config.toml
activation = "swiglu"
norm_place = "pre"
init_std_qkv = 0.018
lr_mult_down = 1.5
warmup_steps = 200
decay_fraction = 0.841
doc_mask = false
z_loss = 1e-05
Each number is 128 + 24 x the weight over its row's rms, rounded and kept within 0 to 255. Layers, rows and columns count from 0. The size above them is the row's rms in percent of the matrix's.

# layer 10 MLP gate, 768x384, rms 0.0898, rows 77-88, columns 0-191
size [ 89  93  97  98 116  93  91  93  96  99 104  90]
[[115 124  85  83 153 159 165 158 163 131 166 151  96 132 119 104 122 151 152 107 144 160 154 108 122 125 160 138 134 176 121  97 134 129 134 144 134 138 121 121 125 111 158 123 135 100 132 125 114 134 115 139 136 138 115 162 120 134 158  80 158 155 127 125  92 112 145 153 137 149 181 127 153 161  92 152 124 150 134 132 138 184 123 102 141 130 149 107 105 143 136 152 133 132 144 167 157 132 166 133 126 138 126 135 109 121 100 118 146 162  92 168 149 121 136  99 109 149 118 124  94 142  95 113 121 149 122 133 136 113 211  89 155 133 126 114 130 144 180  84 137 104 124 160 139  78 120 135 106 134 110 149 134 131 132 119 162 100 157 112 118 158 130 148 133 107 148 120 125 123 103 157 175 126 126 145 156  91 130 145 135 104 128 102 131 113 111 124 134  98 117 122]
 [109  93 154 132 126 209 154 107 134  95 123  92 106 145 129 155 128 134 127 148 139 122 119  97 130 103 104  96 159 124 163 160  95 175 153 136 150 136 151 122 138 131 161 152 156 124 127 150 178 154  94 112 132 140 127 119 115 105 126 151 107 116 124 122 157 115 143 111 109 162 118 113 108 100 149 123 135 138 101 107 160 119 122 108 121 110 145 134 101 116 147 163 112 166 125 137  97 139  87  97  67 145 162 138  72 107 172 105  95 149 146  77 103  99 107 167 135 115 170 141 105 120 123 142 111 140 115 147 110 127 147 103  93 148 123 106 143 149 146  94 114 156 147 108 127 126 113 142 124  98 137 133  86 142 114 103 151 127 121 156 104  83 142 151 132  90 144 151 119 150 135 111 124  68 129  94 171 153 156 134 123  41 131 128 184 109 137 130 105 108  86 119]
 [101 119 197 102 109 119 126 111 111 152 160 162 128 133 130 152 127 128 126  89  81 134 143 120 186 130 113 151 137 158 127 165  86 110 132 113 151 137 134 157 143 115 127 135 117 154 100 143 128  75 147 122 114 163 124 120 110  99 111 137 115 111 120 103 170 150 144 115 112 102 118 148 113 122 113 121 147 121 106 171 152  97  98 134 153 112  67 143 166  97 134 159 126 170  88  96 116 148 120 126 119 121 181 140  86 176 114  89 144 140 148 171 159 129 117 134 145  83 129 126  70 139 126 165 125 141 129 108 102 130 153 126 147 151 123 130 139 101  66 140 119 163 110 111 130 149 153 106 117 109 111 173 106  69 103 106 119 124 126 126 185 113  95 159  90 114 142 135 120  97 110 111 111 123  96 174 145 147 114 149 142 141 109 119 134 100 170 128  80 133 125 119]
 [138 120 100  97 144 107 113 170 154 139  73 173 112 146 107  89  80 137 146 135 152 136 115 132 133 141 125 145 154 142 165 147  83 211 126 137 143 150 159 145 131 174 109 144 138 152  75  85 133 137 140 108 117 142 124 112 147 105 115 162 108 117 163 145 150 156 126 124 159 153 128 152 100 119 140 125 126 137 134 118  75  94 171 155 125 106 105 114 132 151 125 118 124 128 149 121 122 150  58 127 117 146 114 133 126 121 108 124 135 134 140 109 132 121 111 101 129 166 130 122 147 133 176 168 148 162 126  87 109 140 178 136  82 121 172  97 125 130 152 127 162 141 102 156 118 128 175 153 124 133 103 115 153 117  94 105 113 135 127 135  94 136 152 147 110 131 114 139  91 162 149 121  96 130 136 146 136 112 112 111 134 150  96 147 139 175 157 107 110  95 158  50]
 [130 102 113 146 197 118  91 103 120  93 139 157 108 172 105 168 134 139 180 156  86  83 147  88 128 113 106 116 143 149 164  93 106 113 125  87 112 140  99 151 143 177 134 127 134 158 109 151 143 112  77 149 132 138 147 117 126 122 116 130 124  95 131  99 120  95 157 135  97 168 173 111 153 142  71 125 154 145 138 165 115 129  96 125 120 113 159 146 112 124 132 127 164 132  90 118 137 107 185 109 114 146 118 153  88 183 168 134 114 129 142 136 140 103 144  87 101 125 113 129 120 157  78 144 120 104 209 126 128 102 102 124 113 149 130 157  85 140 121 126  93 145 172 174 126 119 105 169 176 138 172 132 150 115 122 136  91 143 120 131 116 179 109 115 156 163 108 127 181 124  90  95 153 130 167 145 106 124  97 107 133 184 114 115 140  98 145 128 107 149 159 126]
 [128 149 134 103 126 107 100 153 103 116 121 140 151 114 111 113  96 158 169 144 136 108 130  98 133 120 173 132 109 116 144 142 132 131  94 122 145 140 141 159  85 180 146 172  94 165 107 114 132 173  99  64 148 149 134 118 110 166  63 158 124 125 113 119 162 137 128 143 140  85 119 134 128 134 152 159 134 166 151 147 152 130 126 156 153  97 133 146 136 154 145 101  66 164 156 133 107 148 138 153 121 125 162 126 123 126 126 128 126 113 150 148 133 109 119 121 118 117 108 155 173 132 123 115 101 104 106 113 123 143 107 131 135 106 116 126 131 152 169 129 149 120 140  94 143 141  86 117 141 117 122 100 144  91 157 129  87 121 145 130 138 141  75 143 142 165 109 122  95 149 153 136  87 140 140 142 143 115  94 128 160 127  58 134 126 127 129 112 143 115  95 123]
 [125 108 143 154 137 123 173 118 109 114 173 146 168 135 111  93 106 132 185 163 129 126 140 107 169 149 144 119  99 134 170 167 106 133 141 148 136 125 129 159  99 156 143 113 126 133 122 162  86 166 105 109  95 112 103 191  96  94 129 128 113  85 128  96 157 113 126 174 111 144 127 108 124 109 146 115 152 123 136 128 127 112 183 110 117 120 127 126 112 121 153 151 138 128 122 121 131 119 139 109 111 125 118 118 117 138  81 106  65 169  97 110 140 175 160 145 154 131 110 128 155 119 136 151 142 145 115 125 131 136 153 102 153 147 131 116 102 130 153 103  84 167 120 136 144 155 136 118 125 106 121 100  88 122 129 114 128 120 107 132 161 113 183 148 108 132 124  90 139 140 125  98  81 162  85 153 143 112 125  98 149 136 126 122 106  89 167 114 117 130 133 101]
 [130 104 145 138 142 145 154 180 128 108 169 130 123 165 137 159 166 117 146 142 125 179  69 111 155 136 115  85 135 129 104 157 135 150 144 168 137 140 179 115 164 107 124 141 100 124 126 136 136 130 121 176 115 128 103 194 121 173 124  96 129 123 117 153  94 145 150 131  93 126  87 107 155 127 140 137 168 107 119  98 179 113 121 110 113 147 134  87 165 146 145 102 130  83 123 118  70  96 157 123 123 121 128  95 103 134 113 106 131 118  83 138 131 136 122 121  98 114 109 111 107 145 142 103  90 149 104 131 113 166  68 135 130 139 104 130 140 124 131 114 120 122 156 101 130 106 152 140 120 134 145 111 125 150 127 137 113 116 126  99 111 143 161 163 132 128 128 121 157 132 159 150  87 168 147 165 157 178 180 124 118 105 133 119 127  95 113 123 109 134 106 134]
 [ 85 109 137 163  92 113 112  78  99 119 142 118 159 150 134 171 124 138 129 176 122 110 135 100 103 198  88 162 152 143 126 153 121 111 157 182  99 141 124 120 142 129 141 137 136  94 163 114 111 105 119 102 109 165 121  88 112 138  75 113 143 101  81 128 180 129 131 115 142 117  98 126 148 127 123 107 137 122 114  95 121 132  77 123 142 117  95 138 120 127  97 121 118 106 104 145 126  80 136 139 105  96 122 171 120 126 149 151 102 161 140 153 141 150 139 176  95 119  39 115  93  98 108 139 104 153 127 118 128 123 166 135 122 149 135 136 139 113 122 147 116 119 110 112 109 120 128 109 151 114 118 139  81 155 110 113 143 134 147 126 133  86  98 121 152 130 127 143  89 129 150  79 108 177 151 143 138  95 127 134 153 104 181 152 121 127 119 116  98 120 139 116]
 [114 132 128 157 174 128 152 142 165 159 117 122 122  99 140  88 167 132 193 143 167 142 122 113  96 123 115 137 115 118 104 167 104 103 121 109 121 156 174 130 150 171 158 120 110 103 144 122  94  86 137 185 149 121  86 126 138 111 135 121 134 120 120 173 122 106 108 142 148 109  99 153 121 140  91 126 167 122 127 127 117 113 151 146 195 122 119 137 136 160 101 145  90 165 100 108 133 131  91 180  97 118 113 151  88 120 106 104 133 105 140 111  84 112  97 116 146 139 100  97 147 135 109 119  91 156 132 127 133 131 134 153 113 111 104 103 144 111 135 117 133 167 109 133 131 128 104 131 101 147 108 132 134 128 124 170 141 137 114 130 131 136 122 152 169 137  84 133 119 113  79 116 177 138 141 128 117 139 142 135 109 160 117 147 111 151 133 102 109 148 159 140]
 [115 115  91 133 146 138 115 105 150 161 156 117 110 144  98 142 137 139  76 132 185 115 139 120 119 118 133 122 122 149 147 151 123 150 134 165 151 147  91  99  89 133  87 125 144 143 130 143 103 113 136 129 101  88 131 131 164 137 107  99 134 144 112 164 119 108 112 105  95 163 181  80 106 119 153 104 159 102 163 117 101 138 110 145 106 188 152  87 128 137 106 112 126 159 143 149 143 104  77  98 145 150 123 126 108 139 123 144 131  89 160 103  80 144 128  75 147  96 124 117 141 109 106 126 150 158 150 155 159 154 137 125 115 114  70 125 152 118 102 109  85 166  53 128  91 122  97 154  77 125 147 124 136 140 151 116  96 148  98 100 117 142 150  98 163 168 116 179 150 111 144 180 120 175 131 141 127  82 113 134 152 147 144 100 165 137 131 124 127  87 135 110]
 [112 127  46 171 159 104 101 156 112 142 193 124 118 117 119 136 116 127  80 105 147 130 131 106 128 167 104 124 105 154 155 115 130 119 110 124 122 164 134 136 144 113 145 114 129 114 141  69 116 124 179 115 110 146 178 123 148 105  80 135 137 124 110 142 151 103 156  89 132  32 137 141 114 150 141 154 130 101 124 106 115 150 125 164 123 161 120 186 125 169 138 164  78 126 170 190  99 151 127 108  60 132  87 135 100 124 141 172 132 107 145 138  97 162 148  91 106 161 148 163 169 108 131 125  93 149 120 107 143 112 145  75 113 122 134 143  91 161 139 130  98 136 104 148  98 118 125 159 101 101 181 109 134 103 111 114 170 144 118 162 147  80 120 134 145 148 141 122 109  87 134 135  78 143 170 126 164 140 132 127 132 111 145 127 145 100 112  93  97 152 130 120]]
# layer 10 MLP up, 768x384, rms 0.0977, rows 77-88, columns 0-191
size [113  97 101  98 108  91  89  94 100  98 103  98]
[[134 107 128 127 155 165 144  88 128 121 129 130 126 115 171 162 180  76  84 126 139 114 129  97  86 132 165 149 142 133 137 102 120 152 117 105 144 144 152 100  91 138 109 120 114 137 116 117 140 171 158 158 105 162 101  82 133 108 129 155 115 150 122 118  89 179 109 137  87 112  95 171 141 152 119 124 194 196 145 118 175 132 145 151 124 125 131  99 123 104 125 112 118 132 118 122 129 134 139 136 168 155 141  62 115 111  98 131 158 117 130 113 131 123 151 131 119 121 147  81 149 106 150 106 176 119  94 154 129 136 107 172 137 150 128 130 102 150 112 153 117 149 155 165 132 136 166 141 173 134 155 128 143 122 130 121 159 141 118 134 110 157 137 114 101  71 119 126 125 143 134 151 105 104 137 140 137 150 112  83 152 150 120 153 123 191 151 178 142 111 137 142]
 [149 147 129  84 120 153 107 136 116 123 142 103 106 108  83 132 127 111 137  97 131 101 116 131 119 120 118 118 143 124 127 115 136 102 131 133 131  95 121  94 144 107 141 142 100 155 149 126 172 159 148 179 125 132  87 134 143 106 147 110 124  87 118  92 119  84 120 158 137 158 108 162 156 110 158 119 134 128 144 199 117 102  87 149 145 138 148 143 135 122 157 147 119 103 108 137 121 135 103  91 163 137 163 124 132 129 143 154 164 140 112 130 120 108 122 126 168 115  86 148 130 123 113 144 146 142 153  65 141  98 158 155 145 105 194 117 160 133 115 115 117 118 128 115 128 128 116 165 136 116 111  74  79 150 151 132 135 107  38 120 171 142 123  96 124  98 155 145 112 132 119  75  98 154 124 119 108 151 113 115 116 140 105 156 170 129  99 130 133 140 137 128]
 [117 121 121 143 110 158 149 140 135 120 165 154 124 133 146 119 135 117 130  99  62  95 121  96 104 117 105  96 129 152 156 104 115 139 170 151 108 135 129 114 140 119 181 124 118 113 120 118 130 106 102 113 105 137 173 119 101  87 125 127 151 100  91 172 101 122 153 134 113 163 115 152 135  93 129 142 158 134 179 107 109  87  98 136 125 112 130 123 132  93 124 104 120 132 122 146 140 137 100 141  98 127 127 114 148 138 137  86 126 159 108 106  80  82 134 166 110 126 103 168 110 126 131 140 114 131 144 134 139 118  90 146 139 150 155  99 133 116 110 129 123 174  92 149  88 131 111  78 153  81 126 130  87 108  76 151 105 163  83 156 124 122 114 131 108 110 121  86 114 145 150 154 150  76 129 149 113 136 110 128 139 104 164 108 114 122 119 123 130 128  97 134]
 [120 138 108 127 128 164 115 137 156 139 151  94 121 134  99 117  91  95 129  83 168 100  82 175 136 151  94 120  86 122 168 110 139 174 139 124 150 148 135 117 147 140 121 128 143  88 122 163 160 126 117  78 148 147 137 107 140 147 127 133 121 145 119 112 133 151 168 138 111  68 133 104 108 153 114  98 109  76  92 113  82 156 138 127 175 131 140 130 175 146 104 173 122  97 139 151 160 101 116 129 114 108 155 116 139 107 180 118 138 122 188 171 150 138 118  97 141 155 108 115 160 113 123  74 139 121 157 108 139 108 154 131 114 134 108 138 140 116 147 132 152  97 111 113 148  91 152  94 121 138 160 120 170  98 163 120 118  85 123 107 149 131 100 162 143  82 124 123 137 155 115  93  70 127 160  99  68 130 145 101 124 139 133  95  69 136 106 141 114 105 121 147]
 [122 104 112 102 173 123 128 131 130 102 133 176 105 157 181 153 155 150 145 118  88 106 156 100  99 112 114  91 100  89 147 122 131 113 130  62  75 145 103 157 145 159 148 130 124 117 149 145 128  86 107 120 115 148 190 145 109 152 137 165 122 125 132 117 123 115 127 144 101 181 155 130 130 152  96 114 146 117 127 134 131 132 138 126 175 150 154 107  90 130 155 111 170 123 134 124 198 127 151 112 137 143  99 163 126 133 126 123  71 153 147 157 119 164 119  86 102 132 104 114 116 134 119 118 145 164 209 122 129 134 127 149 145 146 113 120  84  96 109 122 131 112 155 162 127 112  84 163 126 120 181 154 162 107 132 133  99 102 113 128 114 191 100 131 138 132 111  87 175 125  80 153 119 122 127 117 157 152 117 127 116 127 121 129 122 118 116  80 123 107 145 105]
 [102  75 154  88 129 149 169 111  82 114  89 107 115  97 112 149 132 132  97 158  67 114 157  99 113 115 102 100 131 131 125  66 120 135 101 100 126 168 123 148 154 137 138 109 102 141  87 134 123 192 113 127 123 189 137 128 138 110 136 131 162  86 142 130 117 112  99 142 142  96 157 156 132 136 143 116 139 124 111 115 147 119 113 111 119 116  63 118 153 115 115  95 110 138 177 101 101 115 101 158 128 117 112 136 109  97  92 138 145 153 126 155 145 129 139 156 111 122 110 132 100 113 147 120 130 120 115 170 131 123 105 115 148 110 145 169 155  99 139 108  87 112 124  84 169 187 127 146 127 110  87 112 126 110 153 149  91  99 157 108  89 165 111 140 113 176 152 127 125 121 152 100 144 133 108 144 105 132 167  94  99 138 104 119 117 124  98 140  94 108 104 121]
 [132 132 134 114 129 129  92 153 116 127 125  95 119 130 164 130 112 120 111 161 135 142 138  95  84 114 129 112 121 135 169 119 165  89 143 155 112 145 112  96 127 125 139 147 168  74  96 163 122 119 129 138 113 154 191 103 139 137 117 117 151 109  83 184 134 140 159 104 181 106  97 119 117 140  93 134 141 125 131 100 160  58  96 151 117 121 146 145 110  69 104 113 133 144 108 126 176 181 169 134  85 113 104 139 119 128 120 103 127 154 124 146 122 125 105 132 120 149 127  85 138 100 132 151 131 140 108 141 130 130 138 127 115  94 144 158 100 120 112 163 140  78 113 151 173  92  95 139  67  90 149 111  88 136 107 129 153 168 170 117 111 118 135 121 132 139 145 153 126 132 128 135 116 157 123 143 168 117  96 108 109 125 130  70 125 130 133 132 118 107 163 160]
 [ 79 134 130 139 125 133 125 107 151 125  92 124 148 129  81 136 147 169 140 127 129 174 136 109 153  74 150 121 157 140 154 124 152 136 153 120 147 106  93 157 113 140 111 150 119 121 148  99  89 154 112 140 139 134 101 153 172 133  81  96  81 147 154 130 174 100 115 117 139 127 106 166 101 147 154 141 102 170 147 112 138 133 123 139 160  95 130 122 159 114 145 162 133 156 120 146 134 143 140 164 141 124 116  70  83 116 130 161 104 143 153 184  83 168 138 102 179 110 160 122 130 126 123 139 120 118 141 142 116 122 176 150 113 113 110 104 106 115 129 147 149 152 139  95 126 117 149 123 105 134 114 156 108  90 130 120 122 154 120 131 151 138 122 135 116 139 169 143 106  82 111 124 132 106 125 126 175 148  78 148 168 135 141  86 122 131 155 129 141 114 125 157]
 [114  94 128 106 123 126 122 115 110 145 142 130  94 155 131 150 161 160 133 101 128 162 134 120 131 169 134 140 115 168  91 145 206 112 117 169 173 152 140 130 125 111  89 119 111 132 124  99 126  98 147  92  93 101 135 174 131 131 117 163 116 103  80 154 117 135 134 144 135 170 140 136 148 151 147 143 152 137 102 141 121 164 120 154  98 121  81 137 114 175 124 140 112 117 110 114 100 122  98 135 115 106 131 168 146  98 141 150 109 107 128  64 148 106 122 142 110 114 132 121 142 116  85 147 135 124  88 155 136 121 159 137  94 135 125 147 132 106 155  87 157  84  90 125 105 125 131 127 109 102 168 118  68 124 106 101 133 138 134 160  98 125  92 128 132 127 121 136 150 112 121  73 118 194 129 144 132  81 160 102  75 154 162 129 163 113 142 152 121 123 142 129]
 [147 147 148 124 140 121 148 187 135 176 122 125 148 153 138 123 150 147 121 112 156 127 160  95 122 114 104  91 122 138 124 102 100 105 167 114 128 104 143 133 125 136 134 120 142 124 149 157 121 169 167 134 114  79 126 140 107 126 119 133 134 126 150 153 122 115 154 105 140 148 118 146  89 133 145 114 116 119 137 164 109 112 132  93 135 101 134 157 128 182 164 116 126 128 134  94 124 120 136 124 144 154 117 151 133 103 110 134 122 120 165 118 118 161 117 147 187 104  90 125 129  95 126 145  98  76 141 141  93 123 144 109 102 125  96 161 132 133 120  92  85 142 118 170 136  98 116 112 163 127 125 116 103 132 133 112 122 121 122 110 151 124 131 158 106 115  69 198 118 145 129 103 140 140 136 175  92  92 125 103  65 133 100 164 120 129 130 141 158 126 170 137]
 [144  32 190 147 123 135 106 127 109 128 125 115 140 118 134 154  83 103 178 170 119 140 134 118 132 130 145 149 141 159 166 115 115 139 155 139 163 116 123 148 106 127 131  77 142 140 150 112 159 142  84 168 152 132 149 166 160 129 113 117 102 138 123 177 173 117 111 138 140 114 113 143 134  87 120 146 147 152 113 101 126 156 128 112 142 109  92 135 103 132 112 113 121 146 109  85 125 139 189 130  92 120 106 123 168 110 132 110 152 133 156 173 152 129 155 114 137 162 136 142  96 162 160 118  55 137  96 155  87 133 113  95  80 150 135 129 167 143 182 138  96 140 151 144 140 125 121 150 114 117 117 180 104 133  85 130 127 138 126 145 175 137 171 147 129 164 100 102 122 122 156  97 117  78 155  68 150 138 135 116  84 113 102 151 160 155 122 126 111 138 136 146]
 [ 94 139  90  99 153 143 185  68 110 119 187 142 142 133 134 149 179 144  91 131 108 131 126 128 120 106 148 131 144 163 136 136 165 102 170 156 167 105 143 102 165 111 162 112 148 123 141 134 135 134 123 141 133 130 109 173 121 114 150 157 136  94 117 109 132 167 144 121 174 127 140 123  97  88 112 103 126 161 165 144 160 146 130 105 152 111 116 150 144 100 137 150 156 122 122  98 105 147  98 112 146 117  94  85  94 112 102 110 145 154 145 151 158 127 165 147 109 114 146 107  91 123 134 114 171 115 150 104 104 139 118 202 114 115 147 118 172 133 148 127 166 104 111 112 158 163  99 137 136 123 122 131 140 157 134 148 152 175 136 127 102 148 145 126  72  95 143 169 149 128  91 133 110  88  95 137  75 109  91 150 126 134 127 167 148 152 109 125 154 106 137 106]]
# layer 10 MLP down (transposed), 768x384, rms 0.0716, rows 77-88, columns 0-191
size [122  99  98  96 103  93  93  91  99  97 100 105]
[[ 99 135  93 118  97 143 114  95 137 116 156 121 118 129 146 111 137 110 123 131 111 116 102 130 140 130  74 139 118 135 152 143 124 128 144 104 105 162 171 159 130 161 172 133 111 173  66 120 144 165 102 108 171 116 136  84 135 207 160 162 119 124 103 122 123 128  89 117 149 172 128 118 121  99  90 107 120 102 135  97 146  71 129 154 150 126 109 123 131  90 158 113 135 110  97  94  89 182 107 101 165 162 112 110 136 140 112 136 107 113 111 141  90 153 138 142 133 146 151  81 127  99 129 112 131 132 115 117 149 151 105 136 152 121 154 119 153 116 102 107 133 126 141 130 150 107 112 114 174  97 134 131 131 111 109 113 180 122 134 148 110 116 171  93 106  86 129 151 114 118 152 148 130  95 129 115 120 121 110  91 138 136 141 104 122 137 125 182 133 100 135 166]
 [ 81 165 110 125  81 157 138 103 153 150 127 143 168 127 118 169 113 106 170  95 143 132 128 104 109  92 126 107 153 109  92 140 106 108 178  93 149 106 162 151 122 123 170 124 116  84  98 136 102  99 138 129 104 145 170 171 116 129 134 101 174 161  89 146 135 151 161 129 126 132 124 132 141 147 128 121 157 137  73 136 103 104 132 130 164 127 119  99 125 117 107  95 114 137 161 108 148 166 135 138 115 130 167 134 117  74 128 141 125 132 181 126 120 159 137 134 112 184 117 114 131  83 113 151 117 124 105 126  89 100 119 107 104 122 159 123 136 151 142 114 151 107 143 139 101 117 104 102 117  96 149 143 100 112 129 125 133 135 123 133 123 132 113  92 168 128 126 156 127 159 110 142 143 113 103 162 131 134 159 154 101 161  64 116 106 155 136 116 110 142 174 119]
 [140 147 227  85 152  98 127 158 126 103 129 122 131 113 148 107 143 159 163 152 172 101 128 154 135 169 146 150 142 112  84 127 149 135  90 123 158 133  97 130  90 148 140 127 135  85 120 170 125 127 120 100 130 123 159 157 159  90 177 135 137 123 120 106 106 134 114 130 101 126 180 126 144 100 127 113 125 147 120 143 124 102 132 113 163 150 132 120 164 108 115 129 116 144 107 152 121 156 121  95 132 106 105 100 125 152 102  98 119 101  92 137 104 128  89  98 152 127 108 165 147 111  86 131  96  92 103 134 149 118 119 119 121 110 157 184 169 146 121 139 122 153 144 126 131 144 106 120 181 149 130 160 116 149 136 153 172 143 131 137 152 105 115 120  95 121 119  80 120 126 103 119 161  81 127 187 101 182 155 116 142 110 115  63 103 128 130 132 158 109 117 113]
 [110 122 191 141 109 123 116 109 125 135 108 147 106 110 123 161 126 123 121 116 165 117  97 138 151 165 108 126 168 119 118 119  87  96 118 133 160 153 173 146  83 103 122 124 106 166  80 144 129 113 121 103 143 117 118 107 168 129 121 119 121 120 121  98 112  98  99 138 155 109 168 165 148 137 114 123 169 147 109 126 131  52 147 146 110 154 136 113 154 127 123 117 165 164 133 177 105 147 145 129 148 137 112 143  42 102 139 142 130 136 124 115 136 114 143 114 112  74 147 109 121 175 161 124 146 163  97 157 119 138 104 145 135 148 140  93 129 141 106 125 117 123 141 161  95 137 141 117 155  86 120 100 143 138 139 142 117 126 174 137 153 118 121 104 117 128 109 121 105 166  87 111 135 116 124 132 133 122 135 163 168 134 118 100  92 126 178  95 107 126 163  45]
 [122 142 135 106 142 118 156  99 153  98 115 147  51 105 167  97 136  96 196 120 103  96 126 145 140 139 114 120 125 109 126 121 118 136  93 103 131 124 115 146 162 162 154 120 139 135 100  93 116 119 155 122 140 147 118 155 115 111  87 180  79 140 103 147 126  59  56 133 138 168 139 110  96 137 162 138 132 115  88 122 134 121 136 174 125 107 111 156 133 114 143 137 137 130 118 100 114 116 130  64 103 133 143 130  79 109 133 103 100  89 133 162 150 144 120 146 120 146 137 127 120 119 137 149 131 146 101  76 158 157 143 151 125 107 122 151  96 116 165 140 150 143 154 136 104 113 119 138 181 118 152 167 149 120 118 163 103 109 110  97 118 135 122 129 117  96  78 153 118 148 120 157 111 105 138 121 140  82 126 163  85 135  95  94 107 142 136 151  92 123 101  99]
 [116 100 127  63 148 141 101 125  68 132 129 177 130 110 102 106 139 137 105 151  99 147 167 132 133 106 136 113 142 153 117 141 170 137 123 118 160 121 109 148 141 106 128 162 162 134 159 124 128 121 125 150 140 156 121 117 131 165 169 132 127 130 118 185 126  93  60 119 133 107 102 104 114 132  94 166 139 108 144 154 138  93 103 128 138 115 139 147 153 132 127 169 136 116 135 117 149 106 111 149 151 103 116 172  91 168 101 131  70 100 120 117 141  94  95  65 107 166 151 141 143 122 133  80 171 125 112 135 191 148 137 183 135 117 169  96 131  86 141 167 127 110 184 117 126 146 128 104 152  98 104 140  94 139 108 140 142 137 124 107 128 121 142 103 120  89  98 109 138  86 155 180 139  88 129 123 131 161  80 111 126 124 126 139 136 120 153 139 131 132 154 136]
 [132 137 158 145 133 104 136 125 130 111 140 135 144 120 120 121  94 142 114 105 147 155 139 112 114 143  85 160 113 108  85 151 125 119 138 120 154 122 149 127 184 138  85 119  82 146 109 141  93 147  98  99 146 120 155 155 112 115 106 156 134 145 152 111 128  93 145  90  88  99 110 131  94 120 123  97 111 106 148 176 138 140 150  93 117 109 134 154 123 126 146 110  76 122 143 112 121  84 119 110 128 162 126  85 163 136 144 126 140 147 137  83 128 138 168 156 135 152 108 147 153 175  85 138 129 100 169 121 112 140 140 123 115  97 108 118 180 138 140 105 111 134 113 102 119 129 140 131 124 142 101 172 131 108 113 129 128 102  88 127 106 111 147 132 129 150 143 144 170 124 123 126 150 110 113 182 121 137 124 142 148 111 120 187 129 107 147 107 151 161 127  80]
 [152 135 117 104 160 110  81 129 135 138 147 130 124 129 101 131 125 159 183 120 132 104 132 132 144  93 112 101 120 121 125  83  81 139 153 106 100 121  83 135 147 115 155 129 112 119 111 152  94 202 117 143 160 154 128 124 165 187 134 126  83 130 155 100 150 139  87 131 174 131 137 139 126 130 140 128 129 153 123 119 110 117 152 122 150 108 106 145 114 122 161 169 128 170  98 138 139 137 158 122 113 134 104 160 100 107  73 107 124 100 111 116 135  99 141 140 122  92 136 141 157 111  97 134 133 116 114 127 204 116  71 103 127 126 114 175 134 112 144 130 129 152 176 123 126 132 136  89 102 142 108 168 158 131 139 144  94 128 119 146 129 151  94 132  77  87 157 113 113  87 134 170 156 118 125 106 105 135  95  90 141 161 138 110 138 165 124 161 137 114 111 119]
 [157 138 108 137 116 154 148 131 167 159 150 108 111 162 163 106 169 152  38 125 126 140 131 124 130 178  78 140 134 115 145 181 153 165 125 136 131 133 110  98 128 124 144 131 154 171 109 103 134 162 140 140 145 117 115 159 112 118 133 127 162 132 115 155 146 103 133 127 112  95 106 115 173 139 152 115 138 146 153 136 139 104  99 114 127  97 129 124 132 104 134 127  85  97 128 135  73  95 117 104  99 133 122 155 164 138 111 149 113 130 110 100 148 107  95 134 104  94 110 147 125 127 141 170 120  74 157 147 109 106  79  80  39 123 155 136  90 135  97 103 170 129 111 136  90 128 140 119 102 164 130 119 165 116 161 107 201 111 127 164  99 119 102 130 144 116 130 137 116 137 104 109 115 167 143  94 136 120 148 127 113 142 175 173 139 123  60 146 152 101 113 148]
 [105 134 154 130  79 112  92 144 104 121 147 138 134 142 122 121 120  98 126 133 137 114 110 167 142 101 128 141 111 129  98 152 145 105  99 160 102 106 119 119 120 100 136 140 142  91 128 184 117 123 142 151 117 154 144 165 118 140 178 116 152 167 105  92 155 117 108 148 136 115 123  93 125 126 126 149 121 117 128 107  95 141 138  99 134 123 131 163 116 103 122 113 139 119 107 131 126 142 122 116 136 129 100 179 139 121 114 192 151 126 136 132  87 155 151 125 135  84 137 149 150 106 115  83 113 111 141 151 149 131  96 121 126 159 148 100 134 112 140 133 141  84 102 187 107 171 123 141 109 112 127 143 139 174 131 106 121 113 138 118 124 156 127 156 151 132 104 154 164 119 172  99 155  97 140 144  84 141 126 142 159  83 118 117 106 115 147 117 155 178 109 117]
 [171  94 126 150 127 110 129 174 127 130 123 143 100 122 132 144 167  95 177 142 141 166 141  70 120 134  96 156 101 176 117 113 121 130 150 146 147 141 147 160  73 105 103 137 113  91 120 157 111 123  82 132 137 109 127 139 113 156 105 103 110 134 102 145 115  96 135 111  91 152 120 142 131 154 130 137 111 140 137 117 176  99 136 124 108 116 120  96 161 148 104  83 110 145 142 154 139 111 143 140 116 128 101 143  81 100 117 156  86 108 139 129 108  90 141 113 140 141 132 130 201 113 162 158 143 112 135  66 123 118 111 133 118 144 110 132 127 124 145 127 163 160  69 177 118 120 111 159 137  88  78 123 113 130 106 117 138 133 162 100 112 104 131 161 130 102  94 134 163 122 143 134 159 133 132 107 156 123 111 157 127 137 108 125 129  62 139 126 104  66 143 149]
 [132  86 195 145 117 135 127 154 131 157 141 152  72 112 122 152 150 119 226  88 162 134 121 119 130 153 132 130 137 115 122 131 121 123 123 144 148 123 118 101 146 128 125 136 101 146  85  62 152 111 120  99 146 135  60  92  76 139  94 105 130 152 138 166 133 128 116 146 125 182 138 125  98 168 119 108 114 132 123 117 109 111 123 129 127 123 168 119 137 156 132 128 164 124 126 137 146  98 123 155 145 167 141  94 157 150 169 117 182 143 108 162 153 107 166 160 194 108  90  89 120 169 123 113 153 106 137 167 127 113 119 100 127 108 114 133 113 148 104 150  93  78 143 120 151 133 140 119 132 108 156 149 135 161 114 130 111 140 129 135 133 155 143  85 134 114 106 131 142 142  96  87 113 126 144 103 138 134 134 122 138 138 116 164 108 153 138 121 142 107  99 105]]